From a checkpoint of a small transformer trained on Wikipedia: MLP 1024 GELU.
Each number is 128 + 32 x the weight over its row's rms, rounded and kept within 0 to 255. Layers, rows and columns count from 0. The size above them is the row's rms in percent of the matrix's.

# layer 6 attention key, 256x256, rms 0.13, rows 146-172, columns 128-255
size [ 92  86  89  89  80  79  75  85  78  91  88  76  79  74  84  83  76  82  78  85  85  77  86  77  84  85  76]
[[134 134 133  85 166 175 160 104  98 107  74 159 142 125 136  84 115 146 136 171 151 123 129 152 167  87 126 138 195 115 101 141 128 137 148  94 159 130 116 116 151 133 145 139  88 125 107 125 113 128 158  80 116 164 134  98 143 145 108  97 159 146 165  89 131 196 167  60  98 123 180 129 132 170 119  65 121 106  37 173 108 154  87 139 208 133  82  99 166 102 121 114 174 110 145  51 138 141 133 100 174 132 119 150 170 138  88 111  97 116 137  98 145 123 129 154  73 125  61 177  93 165 137  91  92  48 150  62]
 [102 113 177 128 121 118 119 143 102  47 119 111 108 147  91 116 141 172 173 130 130 127 135 188 198 135 113 156 160 174 123 153  85 120  97  78 121 138 132 118 109 108  91 121 159 151 138 190 135 130 112 157 151  61  86 141 118 110 141 113 102 196 146 151 194 106 104 149 159 154 100 171  99 127 150 103 138  91 150 115 153 205 134 104 104 173 154 131 146  80 117 109 140 121  84 135 155 148 156 159  96 136  97 172 106 169 129  98 133 107 100 144  55 173 122 121 129 126 100  48  91 156 106  93  88 130  80 157]
 [ 83 100 120 168 101 101 168 114 120 157 100 132 136 116 165 114 169 134 118 127 170 180  61  98 143 150 113 167 113  56 158 184 112 139 148 144 175 153 167 147 104 103 138 100 132 119 118  96 171 129 152  73 172 107 148  67 157 136 128  64 115  69 133  89 158 160  83 102 144 205 153 108 112 179 111 176 155 129 143 148 102 102 180 192 110 133 123 174 126 103 134 194 209 172  44 125 164 119 107 108 182 143 130 108 106 103 139 136 156 134 114 140  70 119 129 117 122 102 148 145 133  73 149 109 142 143 140 218]
 [108  65  98 128  89 154  60 136 112 166  70 145  77 102 122 113 167 124  62  94 187 132  88 115 121 155 133 131 116 122 168 178 108 134 167 107 108 165 172 101 115 122 128 104 118  95  76  94 146 122 158 119 141 182 241 109 135 120 111 121 144  71 190  93 119 159 129 128 119 127 144 115 123 127 151 138 122 139  88 191 149 184 146 120 115 146 165 173 128 101 147 116 135 119 162 146 114 190 128  95 112  92 147 189 133 101 114 201 179 141 145 147 157 123 152 146 101 124 112 143 159 142 151 133 156  87 148 143]
 [121 156 128 113 153  71 107  93 137 135 129 103 114 149  80  95 172 104 178 101 187 145 111 128  43 167  68 158 134  91 107  84 148  96 130  94  95 119  85 187 168 158 115 164 170  76 162 163  80 129 140  81 163 139  91 123 214 127 133 149 123 147 120 198 159 154 115 172 117 122 142  71 145  91 108  96 113 157  92 105  62  80 168 124  95 159 164 106 115 160  95 151 120 116 217 128  94 158 143 162 141 100 185 113 146 113 157 150 107 153 165 138  81 185 115 164 149  79  74 133 144 131 148 125 151 115 121 160]
 [ 98 178 161 132 164 112 174 103  63 133 150  96 127 174 120 108 194 139 163  84 146 153 137  83  90 189  80 178 171 103 142 121 128 115  95  93 171 136 144 155  98 112 138 151 123 168 161 173 120 126  97 124 132 173  68 186 120 126  93 115 162 126 117 185 172 114 123 186 187 157  93 151  86 123 155 166 106  95 175  81 121 174 107 121 143  87 118 132 133 133 104 109 128 168 175 158 163 133 140 142 100 147 176 124 124 206  80  99 121 150 134  57  83 111 113 163 116  99 163 100 178  43 141 141  77 169  98 180]
 [115 125 103 126 128 178  69  95 174 116  93 135 122 116 157  84 108  72 131 166 119 148 148 123 148 174 200 119 116  98 129  31 148 112 160 160  67 120 172 142 133 159 113 103 110 159 102 134 116 130 142 130 117  81  78 126 133 182 129  97 153 109 171 116 114 176  65 112 146 126 125 121 140  78 131 155 111 125 115 181  98  95 100 133  73 137 127 159 158 181 165  59 150 118 141 113  87 146  92 197 149  97  92 110 125  95 104 104 135 200 209 180 161 129  45 160 122  98  76 172 164 140 193 108  85  82 154 123]
 [144 131  98 111 182  90  88 161 170 163  82 176 112 105 135 173 134 107  78 125 141 145 125 138 128 132 112 127 174 136 130 151 179 182 132 153  82 117 213 118 122 165 113 122 115 119 137  85 170 104 104 109 123 109 125 136  69 129 127  86 138 146 187  96 149 139 100 108  40 166 145  83 141 170 113 159 110 130 138 173 146 133 119 147 135  86 177 121 102 155 172 152 133  82 125 118 124 131 106 132 166 128 113 162 110  67  85 162 142 200 131 125 121 169 121 121  90 190 135 180 149 119 159 119 106 161 124 132]
 [143 103 205 101 134 171 120 157 113  86 163  92 139 109 116 111  70 102 136 164  73 138 156 151 148 137 172  82  82  87 153 143 122  93  81 114 123 124 138  99 167  76 116 183 155 125  89 115 175 147 159 144 139 163 112 123  89 105  97 158 138 178 176 168 148 116 146  94 164  86 200 108 137 176  75 108 136  62  80 152  93 105 143 136 137 122 131 141 111 139 146 133 108  98 158  92 189  98  72 124 112 142 147 121 119 121 133 133 125 125 115 137 131 197 151 185 152 199 136 115  75  63  89 126 106 111 102 116]
 [189 148 106 109 100 154 128 162  88 115 117 135 169 117 170  75  97 116 126 130  89 195 168 129 119  97  90 113 174 149 108 137 201 150 134 136  45  73 102 100 151  72  90 141 144 148 106 141 162 102 125 158 103 165 185 173  98 137 152 191 165 128  96 126  65 120 171 117 148 150 195 125 112 128 108  67 112 110 128 128 100 144  94 133 138  79  72 128 143 111 173  71  99 178 128 101 120 135 111 135  57 129 105 138 132 175 151 114 152 130 178 134 113 192 130 119 112 125 209 158 142 112  96 125 148 106 174 119]
 [193 151 109 129 128 103 115 122 160 151 146  97 146 105 221 171 115  82 109 100  96  80 155 129 128 111 153 186 123 147 133 125 164 162  80 149  90 157  83  83 123 155 112 116 114 103 107 152 155 135 124  88  35 194  68 165 112 109  93 149 105 144 154 126 131 125  55 113 118 112 131  68 132 120 187 144 120 115 133 136 122 133 144 169 101 142 132  99  57  94 132 136 126 139 168 136 131 118  87 104 202  83 128 203 183 159 151 102 112 135 100 157 111 102  90 160 129 151 160 172 127 143 167 124 129  87 109  72]
 [145 111 165  81 124 176 106 180 124 148 160 124 173 174 127 121 143 100 172 111  85 101 138  88 121 236 155 105 124 118 120 133 120 126  82 127 190 140 125 108 135 146 149 163 116  96 149  87 137  69 146 124 195  70 110 110 151 141 109 126 126 106 130 145 227 133  93 145 132  94  91  79 151  79 109  93 169  77 162 202  83 132 136 166 122 135 137 124 147 126 202 156 100 114 127  82 130 104 167  87 115 173 115  96 125  72 169 122 111 121 156 164 100 149 157 115 196 154 138 126 116 124 129 125 119  82 105 143]
 [119 132  76 136 172 127 165 156 160  88 156 146 132  99 129  90 122 132 170  76 156 149 125 134 138  89 116 108  83 123 153  25  90 103 147 124 143 164 139 141 136  96 126 162 103 141 145 168 131 100 187 114 131 133 103 121 152 147 126 117 158 113 159 169 136 118 127 118 160 148 126 106 147 157 139 117  39 110  92 205 142 129 120 114  72 132 143 118 126 183  85 135 105  71  90 125  78 136 125 110 116 117  63 153 131  44  86 157 129  80 173 134 131 110 143 146  95 112 107  87 168  33 105 123 136 125  91  94]
 [163 156 168  93 120 118 167 136 160 115  69  55 123 118 141 150  87 120 130 104 119 153 101  92 134 152 134 179 203 105  87 106  95 123  69 148 127 103 139 169 157  71 107 195 147 142 126 138 144  88 137  77 158 140 115 127  59 152 102 167 119  85 149 143 151 118 154  96 169 112 177 132 128 119 115 121 142 131  82 130  92 121 159  60 131  68 147  50 139  80 119 184 114  92  97  90 130 102 121 151 171 147 172 149  74 148 156 141 130 101  97 168 125 128 169 126 130 141  99 110 144 167 107 165 176 185 140 136]
 [128 146 187 114 130 113 124 139  70 121 112  32 144 158  86  79 157  56  55 121 137 105 126 113  81  73 102  43 113  94 135 167 171 137 123 132  88 148 104  92 132 132 158 159 102 173 182 126 129 170 123 140 184 161 164 193 186 139 167 164 107 100 135 114  64 141 100 137 160 106  98 148 173 151 150 120  96 109 145 100 151 115 152 121  76  83  75 125  90  98 162 161  98 143 131 173 129 111 209 111  39 161 149 152 155 121 143 126  90 171 139 135 111  82 102 132 111 121 158 140 142  95 143 134 119 158 144 141]
 [129 121  98  99 145  93 140 154 186 172  84 152  94 110  87 118  88 160  69  83  73 102  90 151 141  57 113 175 124 138  96 125 116 104 168  93 146 143  89 149 157 111  92 117  60 151 136 120 129 138  68 160 154 124 150  71 176  89 180 127 192 132  95 139 130 115 107 119  91 141  91 101 178 147 136 145 184 179 134 104 152 159 135 177 118 138 174 163 148 183 135  73 135 150  38 147  86 137 153 135 130 166 131  91 103  73 152 144  99  57 220 116 142 113 150 176 128 133 122 153  79 164 147  93 124  73 130 115]
 [162  62 144 167 123 101 163 155 108  58 131 167 120  94 102 119 131 156 122 156 125 126 100  63 158 162 114 111 167  97  71 162 158 166 119 116 130 169  78 133 157 179 147 136 119 102  68 116 123 147 113 102  92 153 158  86 124 175 167 135  47 128 130 109 127 129 163 137 138 100 147 126 177 130 125  85 120 169 142 106 116 113 129 138 122 124  91 166 128 108 102 172 145  95 154 128  80 115 132 131  87 113 121 154  77 120  89 133 182 171 112 109 156 125 168 168 132  69  53 131 133 123 103  73 140 103 143 135]
 [ 89 116  78 123 138 118 113 149  94 165  89 111 115 143 100 103 204 154 128 171 161 165 173 154 182 103 121  89 150 160  96 151  58 155 146 133  78 137 124 109  91 114  72 148 181  79 161 130 124 108 149 132 109 132 112 141  44  90 170 129 102  97 131  70 155 104 164 121 148 111 137 119  70 134  92 141 121 113  74 186  81 157 136 188  79 139 103 132 133  50 132  82 126 138  90 125 156 123  93 127 123  63 106  74 113 161 102 144  92 180 118 130 108 185 140 135  85 171 124 176  86 131 180 133 140 154 109 146]
 [150  83 141  96 171 158  95 140 153 155 127 166 121 166  96 168 120 117 132 118 133 166 169 105 132 164 144 134 111 157 189 107 186 123 159 151 138 111  56 133 149 115  96 101 138 137  75  53 158 115 135 109 108  98 138  97  81  93 150 186 118 108  99 113 117 155 123 153 128 178 132 106 122 100 100 128 148 105  78 180 141 118 164 117 108 136 192 147 161 163 123 152 178 153  87 137  82 132 146 121 123  88 148  89 148 138 115 114 143  97  99 126 132 127 137 153 102  70  72  80 147  89 106 110 185  89 167 178]
 [103 112 132  93 162 159 129 115 128 139 119 125 131  85 130  93 166 149 121  96 125 114 112 134  86 117 106 154 120 127 145 126 100 118 115 193 138 156  88 113 151 146  85 105 124 141 150 172  58 167  96 170 143 138 106  78 129 127 117  99 139 121 115 152 181 166 128  55 192 130  78 125 106 139 111 160  95 117 122 152 195  78  99 128 105  70 168 146 147 114 115 161 136 140  66 176 167 109 164 171 115 135 112  70 150 164 218 172  82 128 109 118 100 123 124 197 132 155  66 130 123 100 107 122 149 125  69 158]
 [120 117 131 118 191 166 127 132 148 167 140 138  80 154 143 136 139 124 143 123 148 146  81  79 118 144 119  92 115 138 154 183 171 137 124 114  91 127  48 100 131 117 198 132 156 174 116 185 145 130  77 141 203 110 143 198 117 104 111 132 166 130 133 122 170 134 139 103 153 156  98 137 123 161  82 115 114  88 114 126  80 110 162 141  93 149 136 118  75 136 117 142 163  77 104  93 141 129  45 138 121 125 255 106 188  84 190 153 121  71  87 118 177 130 160 171 208 112  64 132  99 114  95 164 134  70 119 118]
 [106 126  92 116 184  97 127 124 110 141 111 108  83 173 136  97  60 137 120 121 159 111 159 103 161 141 119  97  99 112 179 186 102 188 161 128 172 148 123  89 167 181 138 140 112  61 147 140 174 124 131 183 128 170 110  89 189 136 125 109 132 121 191 129 152 118 107 114 116 116  85 128  93 164 166  92 139 114 196  87 106 131 174  77 129 172 138 114 147 110 141 122 133 153 163 142 188 152 128 125 115 103 145 171 162  94  61 108 180 104 114 129  89 118  86 148 158 130 185 156 104  85 121  60 149  43 157 118]
 [119 119 142 153 155 122 118 142 155 118  94 134 110 157  78 162 149 139 210 139 100 161 124  72  96  70 120 144 149 104 125 155 165  37 110 119 113 156 156 103 115 158 143 104 127 120 116 151 110  77 154  90  42 123 126 115 167 162 124 107 137 117 122 137  96  86 103  56  91 151 113 108 141 124 101  97 110 128 147 159  98 158  98 116 170 155 144 126  89 139 123 150 146 211 161 147 139 104 123 128 177 176 123 146 153 133 151 148 133 121 147 125 140  70 156 100 142 113 129  88  94 133 190 103 102 122 117 154]
 [159 103 152 161 100 157 116 133 113 191 107  76  91  77  79 101  92 114 198 113  48 124 115 134 157 119  98 107 158  80 101 167 116 115 167 125 158 125  88 163 154  93 119 107 120 185 113 117 129 128 150 120 140 108 107 126 119 140 149  93 179 218  82 207 123 152  99 142 125 153 158 116 123 144  86 114 140 114  74 113 162 188 167 137 147  96 206 152 120 148 115 125  80 138 152 130  66 169 119 115 127 144 165 106 118 180  53 124 103 136 127 148 117 113 107 112  93 106 105 133 122 166 154 135 153 122 156 150]
 [125  31 182 196 130 161 147 100  89 116  82 159 165 135 159  97 123 142 119 167 100 112 160 148 106 123  78 129 117  60 118  85 112 140 167 171  87 109  93 173 132 143 107 113 120 174  79 142  94 134  77 114 144  81 118  93 149 129 106 181 136 158 125 111 122 127 106 148 156  94 106  87 122 122 148 108 158 109  98 103 159  63 104 116 135 135 125 157 133 100 133  88 121 142 100 159 206 195 109 120 138 154 167 118 130 154 152 116 199 132  97 108 129 131 155 143 145 104 170 186  94 111 119 108 146 145 111 176]
 [191 178  85 161 108 158 131  99 143 168 153 196 125 139 146 113 108 136 137 133 122 145 130 121 173 131 131 148 170 129  76 142 135 156 165  68 107 148 145 123 133  86  98  96 121  94 132 141  59  98 114 199 191 131  98 131 144 176 114 136 137  84 153 158 157  96 180 119 113 118 144 160 169 175 139 165 128 140 139 104 154 145  97  56 152  80  30 138  81 164 109 162 128 146 125 154  69 149 201 126 114 130  96 148 138  91 121 140 118 100 133  79 168  83  89 167 124 134  97 126 154 125 152 143 143 102 101 171]
 [132  66 176 144  75 125 111 167 136 145 121 149 100  96  89 183 159 122 141 136  95 105 106 150  94 217 185  63  73 132 107 168  79 132 159 126 129 106 208 107 165  86 109 151 128 110 141 135 174 163 146 112 124 160 105 172  98  87 131  71 125 127 107 135  99 161  85 171 102 124 132 122  76 129 115 131 114 158 146 146 134  82  55  95 159 210 157 119  99 115 180  74 122 109 158 108 122 132 165 119 170 107 158 154  37 131 101 124 144 138  82 108 173 135 166 147 164 149 123 159 179 125  81 113 151  91 125 189]]
# layer 6 attention query, 256x256, rms 0.124, rows 147-173, columns 128-255
size [ 95  79  80  80  99  93  91  88  90  93  83  96  85  95 100  80  82  90  91  88  90  90  86  86  88  79  91]
[[167 167 174 125 180 128 116 131 123 131  65 126  99  91 143 157 110 100  86 146 115 116 189 135 104  81 133 113 105 104  97 135 174  99  83 158  98 100 162 136 128 148 126  87 155 134  57  28 163 159 107  95 162 173 131 138  50 139 184  89 125  77 132 113 117 139 171 141 158 187 107  87 118 127 127 142 160 134 103 142 107 129 133 108 146  74 102 153 126 184 121 136 174 149  59 100 127 140  67 105 110 155 150 125 127 132 117 184 119 137 167 148 217 134 118 112  88  94  84 113 111 163  92  96 151 147 167 125]
 [106 137 148 123 166 179 189 174 126 126 134  66 179 102 136 176 142 144 157 108 135 175 146  62 140 138 167 173  98 145 175 150 119 161 104 136 136 149  94 114 175  90 144 140 103 132 150 188 164 135 129  87 157 170 136 125  77  42 183 120 143 158 121 189 126 184 107 105 113  47  58 142 126 155  72 142 112  16 130 114 176 108  51 113  94  94  79 105 170 136 150  86 119  81 172 116 115 114 124 113 151  97 109 135 129 150 109 156 146 140  99 156  93 129  81  97 127 121 128 182 137 152 109 109  99 138 126 120]
 [151  29 138  94 124 118 108 105 165 170 104 187 145 144 104 170 101 148  90 113 133 127 113  64 211  88 144 152  90 180  77 122 124 137 135 154 106  44 104  85 157 111 159 143 126 115 161 182 151 153 139 167 179 158 167 104 189 113 111 149 118 154 110 179  92   8 127 136 134  93  91 129 150 139 158 113 131  82  92  81 167 130 102 112  98 165  77 127 102  95 179 139 124 127 147 106 163 154 138 153 105 126  99  95  88 119 159  37 137 141  71 102  88  89 114  64 118 118 173 157  96  52 123 107 100 133 118 100]
 [ 83 115 136 109 138 160 137 130 176 158 181 104 102  85 142  79 102 101 160 103 101 115 153 194  99 168 134 117  98  55 104 155 160 129 183 105 117 166 161 117  92 141 126  66  83 168 150 142 140 139 124  73 121 167 160  28  67 128 156 159 100 179 111 100 134 182 119 148 116  75 121 130  31  94 118 150 117 157 150 148  67 140  67 123 141  98 174  99 141  95 127 131 137 119 125 138 161 119  83 140 141 155  97 149 101  73 160 113 116 185 121 143 139 109 124 149 150 120 143 102 105 205 125 155 113 157  91  96]
 [106 112 130 161 192 110 125 175 160  77 135 152  84 173  91 168 112 115 117 109 144 161 130 117  93 105 167  68 123  70  69 138  91 174 107  84 111 161 163  89 133  15 146 150 113 122 105  98 148 105  92 168 138 183  92  79 154 153 148 162 140 177  84 100  73 104  91 121  91 171  67 149 140 131  94 157 100 122 147 125 163 118 121 123  50 132 126 127 147 141 134 120 121  88 138 171 175 132 115  70  85 158 114  98 128 161 138 191 108 131 157 135 161 149 111  66 135  78 151 175  93 153 147  73 104 163 146 117]
 [149  41 140 116 115 177 139  89 121 177 104 142 137 154 139 133 145 144 152  86 107 113 134 138 175  95 130 128  88 145  81 135 128  91 112  83 149 132 123 148 151 118 174 140 129  68 148 131 154 105 164 164 178 118  92 130 207  82 116 118 134 114  90 117 147 142 112 110 149 112 135 101 110 166 152  92 120  96  75 159  86 160  96  96 188 115 132 161  78  97 171 175 141 126 121 139 115 120 148 196 103 105 121 126 198 129 135 118 119 111  79 141 178 169 180 119 159 156 150 133  56  82 154 202 115 127  93 172]
 [ 97 156 132 112 112 156 107  97 131 128  88 151 158  70 105 173 123 148 164 151  89 115 114 110 133 135 132 170 127 120 163 112  69 164 127 171 116  84 131 113 129 127 141 164 149 137 175 137 117 129 181  91 141 184 148 106 196 135  71 118 136 141 183 166  94 127 111 162 173 162 106 216 139 118  80 159 142 120 125 114 104  70 113 211 107 140 166 163 123 139 129 145 134  67 125 161 193 193 107 140  92  91  48 167 118 128 146 174 112 129 127  82  90 139 167 152 169 142 116 148 144 113  83 138 127 163 154 156]
 [ 72 108 141 114 121 124 131  95 114 186 104 150 122 142  82  86 151 170 127  78  79 148 143  70 104 145  85 187 163  93 106  53 145 155 140 134 123 130  98 131 113 180  83 102 147 111 107 159 122  66 170 140 132  65 139 185  85 154 106 137 109 102 128  97 147 137 150  92 125 123 107  96  89 153  71 131 157 123 166 145 124 113  64 127 134 156  97 119 169 103 116 115  82  83 154 219 133 163 100 126 142  89  84 102 116 117 116 154 108  92 171 113 162 109  90 103  60  82 119 164 142 145  82  96 164  98  73 166]
 [126 113 150 101 105 122  39 134  84 117 130 113 119 143  63 168 140 110 175 152 158 143 116 102  76 179 177 173  94 118 104  79 108 148  95 151 171 149 153 123  93 207 103 169 137 169  91  83 152 109 109 120  98 131  67 113  63 178 145 158 211 181 173 110 120 152 100 119  83 149 106  85 144 129  95 130 112 136 143 179 115 126 123 117 118 131 158 154 133  92 147 129 132 136 116 101 147 111 103  97 126 149 148 147 165 128 203 114 191 123 147 168 123 181 159 149 170 152 156  71 119  95 135 147 143 168 140 234]
 [140  95 124 140 174 139 130 209 155 122 132  80 133 126  87  72 116 169 142 133 200 112 123 101 124  71 151  68 122  87  95 143 164 174  62  58  91 107 140 125 137 147  81 163 139 156 143 115 153 164 168  37  50 134  88 157 123 111 180 113  91 153 100  88  95 122 148 145 151 112 146 152 169 138 148 149 124 113  68  79 126 124 128 109 127  99 145 164 146 118 109 145 120  93 148  71 121 147 127  91 122 124 122 181  80 114  59 149 101  92 211 158  76 198 127  88  78 179 150 172 126 151  95 137 138 175 104 104]
 [138 117 146 160 151 198 104 101 191 172 156 157 197 210  83 104 116 131  93 112 111 151  88 128 112 109 106 148 117 130 118 124 119 162 120 157  31 180 104 135 147  95 140 109 122 125 183 121 138 136 178 193 112 142 145 100 106 110 130 172 151  79 158  90  90 120 186 123 123 125 108 131  93 145 141 177 151 110 105  83 214 174  59 103 143 118 126  89 140 164 144  90  81 147 147 201 124 139 181 109 175 102 141  88 129  90 137 120 128 149 129 149 110 109 109 127  91 121 115 125 125 166 163 137 101 173  89 121]
 [131 166  79 122 151 123 137 135 101 127 155 136 126 175 130 161 128 123 131  93 135  92  95  91 108 172 103 143 197 109 181  73  99 105 110 165 129 102 101 144 156  97 128 121 150 151 115  82 141 129 137 139 136 142 151  92 145 154  98 107 165 124  95  73  74 156 188 102  93 140 126  91  94 114 113 128 145 100 210 143  38 182 154  38 115 112 119 131  89 150 109 118 139 145  50 116 107 135 145 149  27 137  95 132 129 106 151  84 105 104 220 125 196 141 181 114 151  98 117 176 158 156 129 152 115 118  85 104]
 [178  42 118 174 171  78 109 115 145 103 152 105 151 143 171  85 217 119 100 124 175  96 150 117  97 106  90 176 190 107 101 101 167 140 124 112 151  74 104 124  73 152 130 112 134 130  80 127 109 130  93 152  96 171 140  89 118  97 116 159 109 120 171 136 125  87 121 150  83 160 133  80 136 170 143 122 135 155 198 135 135 139  98 170 100 104 148 124 173 127 178 108 192 111 140 137 130 127 141 127 143 154 125 163 141 130 116 121  86 143 132 192 100 149  75 108  82  96 163  48 105 192 163 110 164  87 124  32]
 [ 94 104  99 134 100 152  87 150 108 160 133 157 183  97 167 127 126 148 148 185 184 147 112 134 134 146 141 115 156 117 102  97  88 144 169 166 101 142  90 141 161 164 143 137 172  84  97 142 157 121  89 163  63  91 205 153  96 127 146 161 110 106 129 124  90 168  83 111  72 150 151 146 141  90 131 105 139 162 146 125 163 123 125 113 159 130 159 161  93 132 101 113 156  65 131 117 123 140 146 141  98 133 179  98 156  70  79 144 152 116 115 101 109  96 172 167 107 108 159 119 147 150 155  80 248 183 129  94]
 [ 97 130 198 157  57 146 198 142 113 119  88 188 120 151 177  88 165  73  81 110 138 133 139 174 139 125 183  67 113 145 163 173 133 114  75 141 132 110 124 107 197 126 147 118 109  88  97 113 113 156 167  92 154 178  73 158 165 104 101 161 168  55 129 137 143 150 114  90 171 143 145 124 121 112 156 107 115 115 130 128 134 109  97  85 180 154 121 154 110 132 156 152 146 224 113  85  94 125 109 160 124 138 106 110 163  52 101  74 141 133 136 115 180  86  80 144 148 125 104 132  92 144  93 149 107 123 140 142]
 [126 160  87  73 115 121  82 125 138 160 133 201 210  90 125 162 138 137  92 172 132 101 103 131 102 101 186  89  72 131 108 137 164 165 152 116 149 138 135  87 161 146 105 145 156  85 103 143 193  81 189 168 182 141 100 118 153 119 115 155  91 153 167 116 140 129  61 134 158 106 142 101 104 124 120 136 106 105 171 165  68  94 144 146 106 165 119  92 132 166 102 120 112 151 133 108 143 132 130 138 119 115 143 124 154 101 175  99 181 140 146 125  73 111 125 145 183 192 113  69 104  74 105 131 105 125 119 158]
 [166 110  87 131 118  75 107 166 108 136 133 151 163  99 109 113 128  69 115  91 148 138 129 133  99 217 170 148  90 105 121 183 139 107 157  73 111 125 128 114  74 125 182 134 136 128 119 130 175 108 122 111  44 133 127  84 115 156 107 148 167 174 184  46 131 136 181 138 178  49 183 114  94 132 128 152 148  75  93 119 118 133 110  46 100 159 124 198 132 159 164 130 109  86 112 114 187 124 143  89 170  91  82 103 126 152 126 143 202 134 117 158 140 150 164 111 156 106 192  99 113 112 119  93 162 136 110  56]
 [127 124 117 163 101 139 144 126 125 116  80 189 192 105 109 106 169 147 129 100 115 126 101 162 143  80 139  83 109 160 153 137 150 151 136 111 161 168 133 169 142 177 179 121  88 135 166  70 145 179 175 114  97 159 155 166 128 182 112 139 113 135 113 149 120 126 139 141 137 155 122 183 123 103 160 103  72  79  91 100 128 117  79 179 163 191 134 122 148  82 102 118  89 125 205 104 126 102 115 128 110 152 116 155 182 185 120 130 149 110 120 138 123 113  77 106 136  95 151 189  94 178  85 115 107 117 117 124]
 [100  88 156  84 107  94 105 123 113 146 115  93 115 112 169 155 130  94 130 124 118 135 127 169 146  87 135 135 118 108 121 119  82 158 168 114 103  96 108 106 151  62 103 179 161  75 120 111 167  68 168 125 101 141 163 138 159  95  60 172 151 128 112  84 118 115 108 192 144 108 143 143 128 116 120 109 158  84  92  88 128 199 120 166 163 172  92 100 144 179 172 139 100 200 146 120 154 109 168 112 161  72 125 135  93 158 119  99 150  95 161 115 124 112 141  56 155 164 214 141  60 158 117 132  69 128 137 114]
 [133 133 155 137 139 165 139  98 125 183  93 104 147 102 141 113 181 138 112 170  89 106 145 105  90 129  63 175 107 147 167  86 122  93 150 113 150 130 131 169 120  82 107 173 117  77 135  74 147 156 197 117 145 118 154  89 100 130  89 178 168 154  44 143 146 157  77 110 153 139 175 105 174 112  98 140 151 100 145 125 121 146 145  85 125 109  88 121 196 159 120 137 125 164 113 165  91 155 164 114 133 141  87  82  88 155 169 121 168 155 110 138 152  66  97 124 134 170 118 165 128  88 128 215 138 150 123 138]
 [ 88 152 129 137 164 122  99 129 106 121 140 106 129 123 114 132 146 118 133 175 121 126  93  68  72  98 150 115 126  96 174  99 130 161 104 165 106 176 141  83 100 101 130 101 161 145 146 117  80  41 142 116 125  97 153 164  98 161 146  95  76 100  84 134 144  50 132 147 167 157 109 121 157  80 124 150 104 109  65 125 195  45 146 189 119  81 126 162 151 142 145 143  89 177  87 134 151 128 139 107 102 158 106 116  80  93 157 206  78 100 162 127 103  97 171 161 104 145 103 142 106 159 136 140 208 153  53 126]
 [184  95 131 136 133 113 127 116 158 124 175 177 130 110 116 160 109 125 199 128 115 136 138 189  71 154 109  48 120 111 105 147  54 160 139 105 141 181 170  74 144 119 184 107  91 139 189  83 109 114 158 153 109 132 152 120 141  99 120 170 129 151 139 172 124 140 120 122 187 135  99 171  96  83 137 137 127 124  70 119 154 187  91  95  79 121 151 180 133 121 136  80  90  94 148 182  90 131 144 141 114 144 181 107 166 157 147 134  87 164 158  87 167 136  78 117 140 116 112 125 143  64 130 121  71 186 147 156]
 [107 125 163 109 130 144 181 122 166  88 100 200 126 132 158 150  64 134 130 129 150 113  96 167 126 152 110  76 210 140 135 138 151 167 156 125  85 127 155 157 161 117  99 180 142 171 103  75 110 163 147 114 143 194  69  99 108 126  68 129 121 154  91 157  91 111 115  73 160 111 189 124 135  91 146 108 138 185  84 120 118 101  96 119 144 178 136 144 152 107 191 141 154 134  83 126 184 101 132 185 173 187 183 156 153 152 105  97 161 186 103  58 135 171 115  89 113 102 121 100 122 122 141 133 130 159 185 138]
 [139 165 145  68 150 156 124  99 141 123 147 142 116 109 169 116 139 138 157 152 134 115 189 120 137  91 161 197 164 105 106 148 112 110 122 140 148 189 153 113 135 128 167 151 122 156 139 119 141 177 112 103 212 112 100  74 134  96 109  96 129 116 163 132 101  71 109 109 142 119 108  92  68  96  91 125 123 122  99 146 164 120 149 110 150 133 167  97 161 135 138 175 121 104 119  71  84 137 176 152 111 105 190 131 128 110 103 120 147 111 130 160 112 119 193  82 199 103 154 172 156 186  98 134 169 136 112 137]
 [116 171 149 156 129  65 197  98 116  96 146  67 141 116  80 163 102 161 139 168 143  55 107 181 145 115 135 127 118 157 165 132 114  63 140 154 140 112 171 151 147 110 147 106 135 175  87 118 107 127 147 141 125 177 108 132 180 102 134  99 174 105 153  99 115 150 118 149 126 136  56 163 199 158 109 137 136 129 162 108 140  75 184 178 214 152 134 114 118 153  87 144 152  82 126 138 144 105 120 117 131 140 211 116 107 123 136 102 142  88 155 126 173 113 161 136 132 131 175 102 120 113 102 138 143  96 139 103]
 [139 103 216 100 118 121 140 101  83 126  82 140 200  94 181 136 119 194 150 109 136 114 126 161 127  77 134 119 115 139  88 142 169 115 157  94 145 177  88 190 148 109 142  69 167  68  99 170 128 178 116 147 192 124  83 119 110 145 132 116 138 188 137 134 157 143 125 154  86  48 187  97 223 160 146 131 168  91 100 155  95 162  86 104  88  71 112 173 106  68 117 100  97 144 157 183 123 105 140 125 104 123 115 151 171 139  57 106  92  94 110 102 114 158 139  94 214 106 122 123 105 154 107 132 167  72 146 101]
 [135 117 160 137 107 143 158  96  61 124  63 174 170 148 178 103 126 127 129 140 133 142 144 155 158 119 144 174  88 129  94 166 144 120 102 133 140  85 151 153 143 104 153 115 124  76  91  84 137 122 129 150 155  81 125 170 117 114 119 104  89 127 141 124 181  78 133  85  99 137 116 122  77 180 150 130  97  82 118 169 144 117 112  94 135  78 137 132 177  69 159 155 122 201  74  69 163 113 114 142 146 158 161 128  66 137 147 114 153 156 106 215 165  94 139 139 146 110 164 154  99 121  80 210 170 120 124 114]]